From a checkpoint of a small transformer trained on Wikipedia.
Architecture: RMSNorm before each block, rotary positions, no biases in attention or MLP, untied embeddings.
Training: a variant of Muon for these matrices, 1356M tokens.
Each number is 500 + 25 x the weight over its row's rms, rounded and kept within 0 to 999. Layers, rows and columns count from 0. Numbers have three digits each. The size before them is the row's rms in percent of the matrix's.

# layer 3 MLP down (transposed), 1344x512, rms 0.0798, rows 327-463, columns 64-95
092:484500513501490460471528512488529517482472481475531502512526530467494545520534470521529455488516
107:510404487513499513489495503517456517546536523515531553498527489506531455490453450539503491485531
103:484512537498529535514516496497482502513512524511510498509509479526508510494510482472489513452474
104:484546469531543479461497467538485508486480482538505525512462461529488512450533549503489457455525
099:515492518489449493493525523489504534511490509502489451463496492470535456500446485528532493553520
097:508477485481546479499508493514505482500466483501512535466436511504512512518503456498480488498492
100:529508489502488539501537505470526516512456444536484508515523494502492515508471490485496468493510
100:477494480470460501529505499507476512560509508476527478500507523521452534470480486479513533505464
105:480526467482517496500461509511505519535531572530504538520466452521453505531473562475454505509519
101:483477504496462525469471518495493486469471504497477507526512533525488472475487507509515482506506
099:531547507463542493476532489522520518508520487488443516491484507518551462436499485518524486492442
099:445502479511503520521499481471488494531503496454503509502482481550537488563474489462523454508500
100:507525518517511460448526515473479559480531521481488481506506517509456552482472480493486475511520
099:536515476518482490479512498524490465495513502524478475499533546485507476545519510512521464481477
089:427501500455459474465502515501537523467482510495521463470469506525494501490529518497473513511523
087:513478479423530484504524481553482544517474504518478490522518499504510482517471552437507537515475
102:494508562507460492508504459495522538538520508497503545453494523473499511494469503465515461462503
098:488497539498473522496481516494467493533526471527452454511546506504530523487505495490484477516492
103:529473474496521491476504467519500485586484489485481475482508518474483503469463474505484486477502
096:537507503550509482518496447501428483534499441517509511449527475511497502453507533513493441489493
099:471521486485493539504504501520493534559487527490509489472517464516485505504541512498505485486493
097:525461518489515487510474480505528525463496492470477518491535476510464503463528494524526506511491
106:521485478537512506517497467462501508519488468473517500461476522485515488533503453499478486524506
103:477517508504476513516550531531511504501462467492469510504560487461501483486522475525484521509533
102:476497480506479524535489511517544492474531484450511480525508527488578482487498507514530508456461
095:489495549505504518490492510477526499471522500493498524519479530485526485518491538528471484484532
105:495503575523507462483439514487513484510498458531542475501471515509508494514503479523509465484512
102:508476548537488493517522522528445539461474486509506506503505498496518487489462502511509548500480
099:513503490497449517431477500530532521537492538475480540472516509484494515518437454480512499458482
102:505470531494508514508496502471507524518512539523489511521502514526510497506476507497471478493480
080:464488538502512525518503546507477490530493508496490494460470502492515503475507486501501502488524
098:470486472508524466527498473506473519523476505542484502484525465474497448496485504523497523495468
097:530517516502505514508546482489511498517413513486476510458527519537476549545532514503493491531465
091:518453494497558537486490523480493568533516515525508473501515535525495505494471492499491496541491
108:474472481491501511524480478511473508474500461530445473526488508489469511509491475524496501438453
104:461523506455505516477459523522493496514502503521501478493464536518522498548461518518503539477469
096:514494471485515486507489502506520514488523479512520532524502473499459480444566534488489460518465
071:477478502494529439494498502495482497472507566500466545519531483546504480539533505529528519482470
101:489527507477472477519483490496527494529479520501518511554490542449501506495480511464470489516523
106:474503465508550463471546499511518509510496505474522513504484510479475483496521465452493496478486
101:532462515486503489509495503536462488491505518542494509468474540509511500480499492532464497531505
102:467508525478516545487562456479488452546487555530491491442501523542504466486463487526529476508519
103:512547502499504490503482460476477505496490547483511461507497523501518509531539485512519500539493
094:507498502526502464487512447489471430481488448467508495544463549474466489482506500500443523485515
102:535509455479481516491478517532478506468470512492450525557491491482514466502531527501507439529486
106:506466527487479520495488480509536486473482511462482539513486462535475460481531522518533481519569
104:508444520507508542559510503523474500465519516463486541501469497486490503497512537490511510524492
103:521495475480477577498487488511444500490490481509523545469486479540492480464526489508501481532487
102:534476479496497547533517502551525492473475479474486439497525478469484494457529506477527494477480
100:522489514513544504457500486499537515511499494481510479505418510464543494511531470494494505444451
103:455497527491464491536515502551477518476498481472481510551476519483512503518514522467496517507510
104:479548509533469542499530493497543454497520487488497504483531469499499484473485499523463501488531
099:468487526522496510511516509531514551529515511525516528493458489541470527532451510472486477489483
103:526529494510493519503526493494546487524511518475474456461530472467557481501513487471505534481513
098:506512456532494517541440534520543491568546497482526476504492525533504487516518515483493518475473
103:517541542510548486486528488500480521487439520447467473487523510508522521478432527469505489469482
099:496500535489523528512516473497495475549486439509498472518490550487481500493510475496489523463459
104:549496479508502515494524515517519495505512521548508498510489486501485497530467487498521528493484
100:480508483498488447497478558532467537483551477456473480516500443514526516534492494498545503469520
102:548534532487541498460541530540441525490490508537483477525531485508527478475476458508514493495494
105:489480480504513469454566559503499511517477519500502515537533515506499485513549502499520500479480
103:525570537492476473485520512519515483472520482512509483537483501517506523537483496490451499465501
097:507514507525566485480502522531490546539468495520459524510502508460509554495509457515495512517459
097:474456495471543467520491476515543520495489490494485507491475517498512498486427530484531530496503
102:487532549524498515516481491487463494491526500498496491487531539466491493452493489512477477520459
099:559468480507493502495496536494502472523453488482518484479475471510503555500477506492478513506549
099:493429517539486459533514486481507467466482475493495498520555485467484523495506528547489465521526
100:500473479523532474521499500494533456501518488541521512525482479492454510473504505455497478511472
105:454500507534495509506499530504519515547509538508518512500481510455461530518505460490502492461506
095:480476525451507530548490493478499482487475530503479494487502537513502488538487507506481518488526
093:503473508521496501526516553494505498472502512515498488508494516510504494464515513512518538548508
101:511529501498537504526411495514493530497499459544458457554496478505535466536539568484545477515486
098:500534476501478464525522497492490516526432485499477499484478507513507550484452456519507534464519
098:504541503488486474497495495462521522495534478518500491465484545527480544509477496462478489494507
100:467543499506548487462549471475496468477525521474503471499531483507499487514474509484470543536512
096:494491535541496528520460483520485471550485569493466497472488472562521546525517491512487492509465
104:468467519536494510532503531511493551487503525478501461530503524487480461509549525516515446501502
097:511518527490510520516521477480527518486524512495454486495525552494483469495532509539468524481481
103:536477523506522476508484538494504512478463512515506479538489490507496496476499507530449532526476
100:486480484513544504438456540528537453536498505504477464454510476488483522497450499489504531476525
101:511518522535512502468508485521486532526536511519504507454522494514498501512481522522517495501499
095:535468473503447506517447533501470472495511438490533454503486487452498531492512478506503487527508
105:498524495477529531528479476481517510529461491526488499506456471492501468495508501498489490507489
101:491465509479489513511490498526479511469499489473522498487488500500503467482489468521542524464518
102:521523496556481545517504457500463545517532516498521446501525502506499519535500548487481532476442
098:496535535492491466476504471490465542517529482482483511486489501513521457523458477545491521524492
099:503485529476458474575486501503500474499495528489522511503568497492508487497484500476464465507433
100:436412510528447528533468483526503479477484510516500514503498455439522482546475454510491533499522
102:538517461507497485512495501463521535500528464508459530471531513526506522495525521520487527480490
099:548501475495479474510487509522541457542477487456518516472490523457480503477471457466482479505499
095:504496476518503479447522518502482481522528476513473508522510513488522458514504474507484479460497
100:508529507477511519497492496515452496470516468505468486484499519498493509482514502485469507513501
102:483484498512455507490480502481513487483477513541529555475530509516545511510517481510521514480477
102:499533521494557494472531487508461496480490489513478532485541527489486469473493503519511464497468
101:495532490509510495467517484492495531475500541486512511505540499533482511563563551519468507503497
100:477500567509508519522518521494500511493501498481504529518522544520476563459528515462519488471522
098:522480496479521495441499516495500540517505498473532489483516498521504485511530502506536520484475
103:504520506502523504498560555508482484470476509482498496472496525490523478551513505527563491472484
094:501510472511472493440494518500518457464529519516497546518527497517503503469505543488512503506475
100:527491515532507473506569497523507492484487494503510487493536515538530490509484523488471519580498
101:494469466464498550511491487500524447513458489490493474517499501469475474468496499498487482539490
100:481502503487525513510545491513527500512505467532505496519466527533498539531527518511499521479522
101:504483503432512561483509534492485483471492509514520508427501521496481500506470502502495490486474
098:512498469477548516509482488496518489505536493529492471483481491506450491521525528522461465534444
103:501495481490500504492487557455519536539530513455486513479548500456471525506535481438522516553502
107:486465533457496520488500468482529480475510519565524482546492536499524491483471482491482497510495
103:546508488493487497499506520500491500525527512555483489541473507509488511511511497532508476508484
099:476520498496549574496482516532526411522483456529505479486487532475482500491527489505476488520462
103:509479490419506463493515466511531466535476490527487546485479453514503492516475474465497526517474
103:501434504504515486547567498530511517506520474503481563483507439520485506497553522502492503487484
101:487474478495496515503502508489462532517467499517492494506444532484511502515519497517536475554495
094:500474486505491503496413509454498500521485489495526469552443467516502471524471498470517475454459
101:499509467505538557534498549474485506512512502473548539528513493483507483454516495520491496541466
103:534513481456515537505483503481500509494509562488482512486471509500501496478432515505488473536524
100:491541506537494530492492458496518497520494484471502488494470494537504494445535466494457487528503
101:528539513460499494503519505524450475493480486551468504461492527505508468472476484470476498494484
112:512502494495480503478508495489510503502492502505485460502479503510493496495498505488494495501518
099:478489478551496499444504497506497425530491434520471489472529505469476478476535512515543486497493
101:498507466476512485502556515516503491504493493495510505494472489481437482460503534519513502504520
102:468534517481509487476512482498512516453477473485465520530500522472525496498509487515515517455534
102:480483461502492458483507514506457507489503530520499489518461515478528515492483542484515519440503
097:491474474472467482520471509501473476503469451450522512514482477477468523464540510487492461554520
106:464490501466480479497524528486462495520495508513518511495524474508483499498502505456500488511494
098:482492481459527527525513504476489518516477526426502539505478479491527509433469523483521490517491
103:466478513494513501459524503506496509475518464513509463502516524468493530498530473515525503557497
101:492486514514483507448459502523495485485466472505504494533551473475492522475524437470523489495507
101:498511477475467525509491503486485507530523457451482514480542536484500545513491483534485541514463
098:527526499541516493533499476493494497526516496495498532479513485535510521505481558511498485487474
098:448504517474506517485519508501450519499486511470493535534501453511499519546513555466492531464542
102:499515525482486521466467480512508534504513520504468467509510500509485556485469473481505479483503
096:507466497512506490509430443516506559512536506539484504537472537471510514493514542469505529455488
095:523517483471511519513507492490500514531490493499518475501495455486501489519542510475495470487482
102:519507513450502508522495492494514519507545468512512512529533480512523505492452495503488498492497
099:463528523510475509470537486506501519454522464479473507485531484506492507458510482538471479519446
102:475479459481527463477532470530477510505485459499448450511521508497511507523522552473497515463499
101:559504506491476478522499482495530506454537494518479487513502447527516487511500484494515509491513
103:495509512490518478512474507514507514529482511515517513500517518512526486499487496468539508464507
# layer 3 MLP gate, 1344x512, rms 0.0896, rows 328-464, columns 64-95
104:549466486469481503485503532459518482492492477468467517479522493498485474499526509521521499524481
109:494468518479505515478484504460504511485504482496486512473509471486497479511487491480544502451451
100:463459552493527524499531492502471512555496526451512522519480538480505516490550515457491507479472
100:496483491448485461519484521467537497501438511510507562504484485457463535446490493525501491495475
088:513486528500488488503463541468487511504471485484493443499441491419485520481502496474543463532496
104:493515478494537515515513470493513515488490488484445521519471520489484457488498503504472501497541
100:508444513539487478537479493489520435497498464506517525455504497486461533479493507504506512485515
106:512484492482513490474542496500535502461505540527501468516505536510519477474477489459528446505523
105:561499430479517477427548486516517496482508547481501456547457512535503509527512543511534480523495
105:525512491525532513507475509503469505539495528482469470473495491514485494478519525503535490494478
092:503480442525497467510479461490469480491489481472518478516508490494460502482508490473523508536465
092:482500488527510490470512493473522475452488489504494537495530507510493507507519504492466532484513
096:506494507557473500503471499528471542481500482461505521495467477513468525560500467456484538476508
085:522505501492515470505485542548511534529535493570517522485529511528498528499492502530542470501483
090:508480482479502491483473532482529490507482506478485466462476458536472481460482482465514477497465
108:457503501539490471540524516484502496506496532511505505463467498523505501480545491511523488517514
096:451462496508467494494459495517501501505508533510494465515533495506494491546492503464494495465526
104:485442474530501494515533524531486512534550495466524502488515464539486533513512545506537499463527
096:527505491534491492492510512542510495474505457520505501461507496520474508498473509450528455478482
101:478515543531474461499487505513493504506466530504508501509511523505483479522532511525485488520497
102:464526458538510537476535517474473475513505509454485549546490506485450493510508478545526504482507
102:509517500483485511503520496476546482505508495504464487475473508475542518528494493505503485513484
104:482488471500514486503510494510570503501523533522499501504469523493470432508495475512517477480496
110:439479500500501540508483488500553493519481499511515456462453531475534523489462475485502500522502
101:530473477519510495512496543463518479566508498493552470468495490506531534477519487477516497526521
107:468493524476478517547522499507483453492496485545505530472474477522507517554478494461511526450497
103:595480500509503513532485505478512532457483503515467486500513529477483489461498514493488479467489
100:476488504483442453486533485474477459520466472511491506501496480482477511507473499496517476472474
095:505486531514495499503454477502492453507482546535464511505490487507505455539510522480490491485491
074:508503496480456507503491485453466471479499546494516502501531481512494502447506489448480530473475
098:484487460484495508469500481483483492529515470464480482539479536477502507471507466490541525523488
098:481527549452483476542456529448483530525461477507426505483531502502524519513508515482455485526577
087:545459521556483459492535512529523493447509447499504551498521484522477494517452508513530484482477
116:508529497474508474478504478506512502521477515538530507457485554519511518501518526476485470491508
102:463457504494484512486462503494510535542537511555491514537469474514510510510509478523456474522466
096:478503528466491422494491516495492516501482458483516450464493494467486506501523487496485463515450
066:497480490524483529483520538495501500570509506531482488496501471504484489494506537460490534496515
104:500508467533466475476527517509511473465465505509513470511501534475482455482494537471513501505492
109:473521470544486504489504489549529482507508506486453470500472478513474511518516504484502531461514
097:494512462502526578498483534500546454509495495482473470518484478545524528504527454502476499504546
107:456534480474484525479506452473519526548478532493491517486523445504469575500507558506538502469504
103:496551509491495537533476510479503480513485478503485495528487487484500521525542514510479522522447
088:476485457533456517491478508505476494512495519510465479469498543531469504499425482499478487487509
101:495510526500530483479477511495467476537473497453520501471507480498464502477475498505544506569485
105:492516528529501528516505504451505477507496518460508494485502515498560552524495517499495501502536
096:510511516509510520518485468505488484484499480524458541496525501483443515504491482502528521481489
107:518500458498490535472512529465525533530505519504496493532479483485474455480459480449466513462516
099:494530502484523473509469499446512473484451529466484503464499520454509489518501516484495499461502
100:504463505519495471466475529502481498482523456527470476524517494499498565495526480512512500502516
112:524477496464499492521459511499474503504538512506500512458533487499514482516482498532463492471474
100:531496548564512499472477470533490481491532511533505481468468504444489501470469486480481480513522
099:489477484490513552462514524466486525519515520498516513483516448471515517466477494522491507490474
099:495463512507484526488476514483507538481538494503499487484481530515466482486425494492495529463508
096:479470506491465527537505489516489544487515493514500460483515490464489501505503525537524516511497
100:469491472516517467527529551507529521501515518510462494545465516489450510549505510495529522498510
100:507489457475508524491454479519476510512494501541482500454507510482472515505515501527549471508534
104:500484461504487529529491483489487473479503496492455519516474515564509576482482536486539537478510
100:519537510564471515529532501461482451468507520479515495492482490517484494507484517475498509482504
103:500514460428494562461506505498538508491530501507481502513489525513498468483486501514506501480507
100:498501535497532494517513509501505491526504492508452483519466513490442510521468512499535478489544
102:489505477510518516530536481491494482517512514492505471494501518493489491442525478473498499527500
092:455522455481517536519538541463488501514507500529503513502516492452476510506495521469476494498485
095:518439490512462493527487542536499538514573486510515481474498505474489514477500496507508471480530
099:474472466479475456473529496501465454484503542516512472498450498463484495467475529517453548511476
109:507509471509498492496491484469512462514503504542533489472446466509491484515456501463501547526537
103:515507460491507533464512502506501479491483494459466498535469494523501538510473553493515423501489
113:503495485519475480519529495463524461487531498492448490501531480520451512454526502496505504550500
107:495473479476546467483535521526532485513486485497494480483546520512510503466511517470512480523495
101:472493511459492497511478496461491511523546494491483527495483501484528511500505481523522515485517
094:505494490483565505478494472481511487457529486481493520486525496498487537483496514515498498559483
099:520504538496487528481511530472520472560533500522523481520482560488545530485467454517499483521526
106:502452539515540501515470505492476516534504505532501512476462524484489467558529505537517443502509
096:509496497507520452455488503553501486518492500503500476495453491497513484456505503474449503482485
102:468512489543508471469561498494473531497467505474490498501504521492496504515525517515447514492503
091:451480498543511496482527485552493506510491463479520474502473522537441522482519469542500438488468
110:513509508501490528483526538493510545512509494527463481521500546480468525478499492499538440454541
097:544545508482503489463509490474483511500465494501482469511503529561497519505535531471500516504512
114:495492510482442548529464460539534517475513496466523502472525500537465503554503488491517537524513
100:458528449491492520473515507499485527508504511506484478498540484468499526532457521478543496516490
107:514517520492458524501484532475523500472501464447471455474512550513500497469498483508531541489489
093:525470488503497513504495485514525526502501458513469496545481501502469529505500505522525477518530
113:478464470503492555484473499497492498500453504515479500513428505501522502489524519494532496519495
101:459520495481503471465484514492488462490524480489498517469507498497520488465512485500467496442489
095:540535492457495494501526461494498533515527516513474478507476473529498459419475501487506484458489
101:457505532501488457504440474526475531469551511493500524481524515515492511540513494505513502531556
108:524488511480511492463475532501477486503502527496474489501466517503488494562503477441495520467553
099:530489509460486483497513491491503480565471492499491522482494532527488519531478504454475480478464
104:530512515536475535521526543490508514442501488507458467515460504485503490470465499515486511497534
100:469498522509528481514494467500514478521511502512519507489514516515496493491474469516479512506518
089:514506504474517505501451489511468530492459523530495476508502483520468498505528482517469476481514
097:496512518483507486474460485512489513458502486472553519532456550517507545488503500526526519508493
068:518538490529510504513492494505477525486471510536449486520459530509458533491478501491513456491511
107:463564484456488516476512509461486489523512506464486574518517466526465486487503525482526476500511
108:568521504480511499523543511489472538479538500497505465512494555476464470493511484493515503506487
100:477457464518482530508508488509485488460513488499489492490521517475496470483524472502528520491531
097:479534491422459505486528515459501455499520459569529487503481458486455510533514511528521519454462
103:507524530517494524456498449457540477474568479541530462499495479476539500432457471481496498494459
098:470463517493476516518473511517451563518505514532521510502504469498482477532531497541510484550520
101:535516515510465506499535510520464485505489531474502528486486519515465481486483482513485468513527
119:489522505532508508488506509499477463475548504492504513467467476521464521510481481532494504479513
099:514467522510512528519485506478483489503484505477540503516474531464500494491534487515494464502540
102:566490495491485479460476502490547501465506518486464531471539456469498512469483489490560500534486
104:487536474504495539545535513495478469517469472443494471479524538528481543497520527531500469522502
105:515497491493503478483527514452516505531478542522472509492471476501500515529523511489507462538492
106:489485482513508518481490452535534495445497475531460518501444524491484490499478492527505515510523
106:467468493489462481452518483513541449495517517491491489546467524480495545448487467492483470542526
094:502521526539473486483454482501523515505499498531514491479503521536481440491546437488469495474533
100:493481485492532524496507521540503524495483522528504520525488491522518505509501473506519500507529
103:510548508476438516509511501491478525483537487490476494484490551495481468523496467497499499531496
096:460459497505486489524470518523502479517508522505527479485481529558488491527516514537492502482469
099:521506511453489533515476512513467523528533475511495524483451500511461508507479555548527505487483
103:542522516528513496504529529568445510510501488485492546487526496510497518447540488506518432493462
111:515537453438484529545523509476475543524494477526528483510511494517468489546469541479457496511548
102:440529546487498484501472528501480477480462464505493502487487491494513510494563532487465516463507
098:537479509492480512494498563462508465473522508538532559507500531475496501539485517481498515500514
168:545475484498460515490545519458530471495517498460463466469522443494491490499454503476487493502476
109:479544541497523495502464506502471480468515451481497489464554507488498499517515569491516518485480
106:479495492510506500532436497515502505499522505477503537453517518510506511507501492497466481479514
107:540481510457499463466515495492496487546474474536494509485483528518488511513505530471484509551494
105:461460478489523471515489494462518488498524477468533490493511522511488495517515503512492514530491
098:502497537456512513464540525487507545476478550507497489479523517451462479486492479500486492489461
103:498477497502521521497507478492494487520480495511461481504459482530524487558476493483496512458498
096:465506467506533493513469450465543547521523514475537458521506499487476452478495513482498524502473
107:495507482500481503527483513518510511509531515477530488439506505452495539509488472502508495495519
100:504484443514544512562501509447517486508479492482498505438524530492441488487503466494482480506484
101:540496463550511505489500512478576525498511517509488488517540508476533514520468500481506462488487
097:519528506492488490491539536504463482506508497506478488504524514483530541483524526481507524463502
100:526507521465492484463447536503457520523507451557452513455500505507460463491504504546536515511464
102:488528504439493486479489491540516503507524521523470442503481521530456495514464496534522497480472
096:495487522509512558513551487551514508499464505513525532502534472507512521511548484512497422458522
100:458522491494499509473531486555492499498502498459511472479564479498509520488517507490543472535527
104:495535473488498441529533482427444521482534518467472497508517502533464498505550499524529528518507
099:475527550492454516483559531497439511554499535526530508508481449459459518502512489521485493456469
105:548486444476522518497511501503491511542507544493517509450540476516512536515496494528521486530488
105:560492521483495480534484521510504496468480493502523535500499524455508479504542477491534536505525
109:446509557504496486445518515525468465498507457540487460510515516468532514479478512483512488476535
102:504496524466548525503493501484442527531481499507480475510511497521438480530494488535487483487464
# layer 3 MLP up, 1344x512, rms 0.0934, rows 328-464, columns 64-95
105:503496480487493466469479485480533455479475533508479504490510504532505493547501509472567498507453
107:543440477472533521468488479517481494515536464495545500480497460493526488481525461460538463483429
105:503503442518506534483519476501504485508513536550485469492447487464478482495462517492533486462489
102:482504506468453514476491451545510507507476482507511481481484504523491501481524536518466486522495
091:478491518490509495510523435533487507501549506464496511500513485504495479460524500484555523478495
096:521520520541500485538522488494482513500485514508491508529495531498512504468508519513518503472486
099:482513517492498539521495497487442525481464522475470525510545519505495488493505467519540494497489
104:496519494489538487485484470471527490491515538500519501475487495535470492556525507518489508526518
105:471483515490518476542504471488469492482493463515490492516517513525498522491540514549505532523541
103:503475486452467522508494478512562489497524494480530474506504518484500515461513449495511495511454
097:486512505508507509522490530491481506536524496459514498472514498521507475547441475506504474533507
100:457504516528498479495541483538474526488536491509482490466504509485492495519469487479536537483550
105:473481479521502500527514540460509460519458465499538501524512466494474494540500490493512521495528
087:477513497549499517529436495505519508507520527526519496469512464467466474493453538444489523469549
088:478509479543468523522466517506500430483536503506510518538471523558483537519511489471500495515484
106:540482498464454530498461458507463507494502515545498519484488515474464477489527498494515502506485
099:551553561496469529451502523499484518480484517492468493475541481525515443447509478505501483490537
094:488504470505485467523528551487494476483529492510514505435534463514462524447481572507538486492510
094:476527497502506563487498536469516504488565499495501484466503541532534459483505478507494498507507
101:520497432506533492469505517511545486529467540478504492490455518496463471533509506464478496499501
098:483511438495478502497488506572516522481477468523526464493474486520467485526525510461550533505446
104:505456524512471501494517467542507453501514484465507490485511555497540485484527460490531529490465
101:521530520505535479549503532521475498503466509483479528476550477521499482535558481475522516520518
102:558457468531524461518529494559509545549502490471497500486507508480531517466513516467486503504466
099:504493506467525501507515463546484512500500471534494512476504512494503517472470532468477506466472
102:511555474495536524532448531441515518526502475509545487514510475501493473498518493491516501509506
101:457493504569514563485509480516479430467487524472502503497556453501520495483495521516483500466542
099:483537459517508504496533477516510506486520501567489519478463517498531491502515507532445523531498
104:507454477484512498491530519473475497489483518487479498505507526476509457493515527529521487523522
080:544505478490480528517522543543476487494436517533503481549491494511509509507473473465508506515546
098:530493524564538476478485512502500493497498509509501539490543492535510473467489499484500500521475
098:471538494467471487467498500509417508515518485509501474507538508520518499473517494501493479508555
084:520485507498453529473506493476497467483500552515489484523499496493493483480494491466501514502495
121:458474532499484526461509483488485526514490482472525519491493557513531481509500478480495484530462
102:463489464498468502510482534533520543467446513483517495489521497505475515506491534458526500518521
094:506502459500511527480477468507452487459463508483500529509461528466556501545478486503557493521494
076:536521491505456507522480548501459494492476464499439499453510514494489531461484490475506468531548
108:496488480548484516517524496501470493484526484479487502444529463528504511485502465586514487551503
115:514499433514504510470515497496474483541512497485491507522511493525501538512498496473506455494520
097:483451512491520505528483516456514494492502515541471469590510489480498513508548514503532467453451
097:492516456523527502511480502526504503496532486477510512520458490519484499514472512474548481504481
105:488486512461501485505558526493516468491500522510529538482495516510505528473536502481516512476521
091:497522503465481490522468522502516500487521544479554522467538506480439511546514483515495442476543
094:533489490509486463520500531445518507495500510505495511476498514540480490531532494513481533514496
104:475570433494466487492515484524516505567506485518466525534460493496477482457513510513473493542460
100:478469530487484505527528482519452490497485512476498519481484514491483509558477499525502555493488
100:506526505493469519465455461528488428502506525490513510545494484502538482500492505517523490536513
099:515507529502458520495532517506543445493495519497486447507501507511509465458511467462537499470490
097:475506489492507495511518486523500459447517523503478502501501563531467459508511548515498450515515
107:494504500543504462496495473516499508518526461406499482529508475466500459521473531507511475502482
103:490547490493467477472518511514478536473504528467496524527506457566517523500532484497463518518536
094:539460519474535477525486476482468499535517497492491489510528538482528514490484490464495506489527
101:491504508514513490502515498513531532512495525478560492509483503523490504503504510496456516483541
097:540515511507524438549533506511511531506505462545510489447447487474536423492510488502471565483499
102:486535530459505529524537519497526512476525507512459512476509484455532475491447511510507498468478
102:524524511569476520485468493520456517483493503479519494515502469525511498493495493472490512530536
102:531472515488450472536517493490498489488518488521543524470526461494471483527503507482504485512440
100:526521480492498501492516460529489511516520507552479479513476494508501488476477486512443540504494
098:508482500490477505502497518476469505497498482501491523496542491510540442513511474482477479486477
100:494457507525532499509492508504482510463496565560519433526538470515449455501532539513513474503508
103:505471509538536534514462452481522513491523513491522528484514540499498503483511508498489562531498
093:503495526467482478519504478479510508545461527506547499466496508478494496516562509546474483509463
097:464541501525551476520520504491511527510492484535479506470512516511524482493573489512513531482452
103:477506465479511460512478471461488545478495524522531508517532518507509486513548510555539490470501
108:529462505576491482506471504509462470515569541481505521494483526413514476472475441474533479528497
102:492490524508501493492498538549523487457462534514528502518483505498485465516495463515497505524513
116:544475496522522469531530485493511515515519526517479540501513477540449538490491494498500489516482
109:466534525499496491496518519478498544489509517560532506501472480494508540549450466471501492508494
100:548536468465520465506497506550481511479526495495504521513492492510487504552523498551539492520498
089:528495471490517480494482472467472469514481478535494511514464485520493522552427498446497494506538
101:512513510533477459505460510469508516488502503504509485511494517513488479577481476494505489465536
098:505502519489501476479491506517476487513505485493473484508483486520506503430513484524591451548463
096:550528491485543557509514490493534465520475482550483514526464462484491510509497510514530482511493
099:462498476463543528466496483525492432490505506475529549528507454466452477510484520489528498509509
095:475508546506533522518491531515505473471530508517470473468454524493457515516488502518488511495496
113:502436481487500538503535530501512485492519475495493454568499491478471489513480491484536505476513
098:477471507480509496514512516512549497506529489484530507534498496503491523469488533478520489504488
110:529525487493536524460490515492494521458485490526474495568480539495519547485488481508541508502497
103:514479507531474549448458463533511514510497507487465522505503514501485519502568519472510478539494
101:491478501528513490502513505501489466499484519512471495487500486519475496500599491494554535535508
094:509444533487513512472495534500477502503509502538500511520467480504482478506499470534484521512534
109:515454514525502512483519474522480451512487523500535468487478460522515531465523535480496487493474
105:474506557474501529475517502534527537478541486483476512459533523523487500524496480481465552528473
097:479511500507539482484488446554467530476488490552478496517493537542508538519472543428502493504519
097:447550493478517520470490507481514503475493481433530501525481542527480417531489477468536516485511
105:475470532505502486510560453497494527487512489474488483508451501457507531517504521447503543451470
099:513526518473538485524463501505520522513520487487535518525542481541470514506552517494537477517526
107:540553488521479475467546523531480474486492494527517468479481559555481513531439509515483453432452
102:487526510552505530517544460490492443514485503486502496469591485530474519458504524517485555492465
096:496522512497515531522458504502507503460481518535523513504482486494513530450534503512502508533552
098:501525509454537473506531476519495497498481526507483516467499507499531465451493536524484486464494
094:545491494497512495529512506499509509486522489487544496532510510539500537521502480473487469498468
100:480463496518495483455534501483465495468484471481564494493498508457567481521468478483523490511577
097:520477518496516529519499530500504474503514477478500517529489495461494544531473501549496487519501
097:521479523465480482500514497499442500501536509490533515486469457497521476491503481516508506493492
097:496481490482486484492493497524476532460487485503469485511516541501486462547506525522517471487522
106:502508455479510478491528509492511481484510487499497505434491537501527532507476502550541470477508
092:522512481498489497556518549532507495505504494517489502544477570473461527477504563510472498497545
102:519512533480452540501473505539501500524524505534524514497496474481507480494526501533485488521516
113:480527470455522496527479500511506463516476456519513511505460505516464475482492501478497514508509
098:453530491494486505495507491473504545489464510497488517528497507541491517503475527466492494543519
105:501467527525492539532503503480511490504489489461491452471507460510500505495495464447505508471510
099:515516499478516426507529464461519517468480528506533550489492502434515491465511498488486517528495
105:475493512471533552507486478514476470492514516447530508527476524480511458501460459543551543458487
103:486489491498523529549490466491508503496490467500505492511434521473491495515503523505492468528495
102:501525484462484523473473509535503517501502518487495500521511489510486477508502514513521542483508
093:468494481505493519529461511479535515483524494521525481507487502496462493503466467459510453505488
102:513509492510515506519493466497535479510497526502491487519490547502495537525514489466494503479513
096:514507471523549504498518465510512458519514538496496508492479473514466485502522542484489494467476
099:521508503557500478521515511496494467528521530480546478475512492545508488467522481487533535493517
091:557498513459504480486498538555488514538500509458503483505500492521503516502501523507564493516483
102:540503448480538470508506480520517523506483524462498488483483481538479472522535517488445553489494
115:499493523521559544494496495526527503488502514529499507483523516525494513478500460482534500492464
097:481521462519503493507475536529489474506530544529476531520501445488533554484528513458507484486541
100:556462448474464521537486471527498478495493496505522512510506535506498483489442511555514559483512
235:551490488492450527503523531468521466496509495481504478485493467500500516496475509486483493493481
095:489462505505497525525494487523525506477504534509482527521476522480503537541502528467469500494523
105:452506478468484486515514529460537435486477480541492489491517516493518517490492549512510554491524
100:466492481530504475484491518492506509503510536495493546511474488515464507529498471518487478495524
099:535496497527469518530455521506479528482497539453512473443505488530497507505496509519502542518534
100:532525456525523484490510511451491483514478460515466514537478435473517543489480510514463515533500
107:466483471460504493475514487513514486493490502521508481500504556509468476489505514482474477492494
098:502475542528501513503506458460490499476494485513538495518558461502485491530458517487526525519512
101:464496485423467485483473462461497537457449496477503526485471486490472492494513499523505505544486
101:514515494529512493533520520500485485535538528479525505513479544498508504535532524512519514504466
100:519493488491470519495497504526490522505501492462501487483537519524470536461523496519465508511542
097:488510496551486495506485490522454499489493478494538501443472468482527507502495452539464501486488
101:515493514500477478527494485531495504516526492505533531537467429480461508500460485512539517465476
103:503482450487505509497470468504484520484509496489479472480513485522500512498554499488500506535484
093:517523505544484502472492520498523535512547481521470546485565518504564510483548485478529498461543
094:486465550502499518472496490473472497473546515493470515537513490520577492506417501537516529528482
106:507470516473559514523522471474449493546506487505505512466503495471494481499451546524524520493514
097:508528511528471544502519492507499502489507501449475513499476484484481470501484482464509499485522
107:512476512492511489506549505522502519506479512542530462503527482519522482547512478461481507533479
100:489504529469537513472537493512480496493468503461509500525501443492487510538491518492508515506503
106:500502505503509475521498481533493478518473525466506492488486553480502503474502540482469545510505
101:442444508499510477531559533514471490503539462488468495495489543469466530512516492502512499521516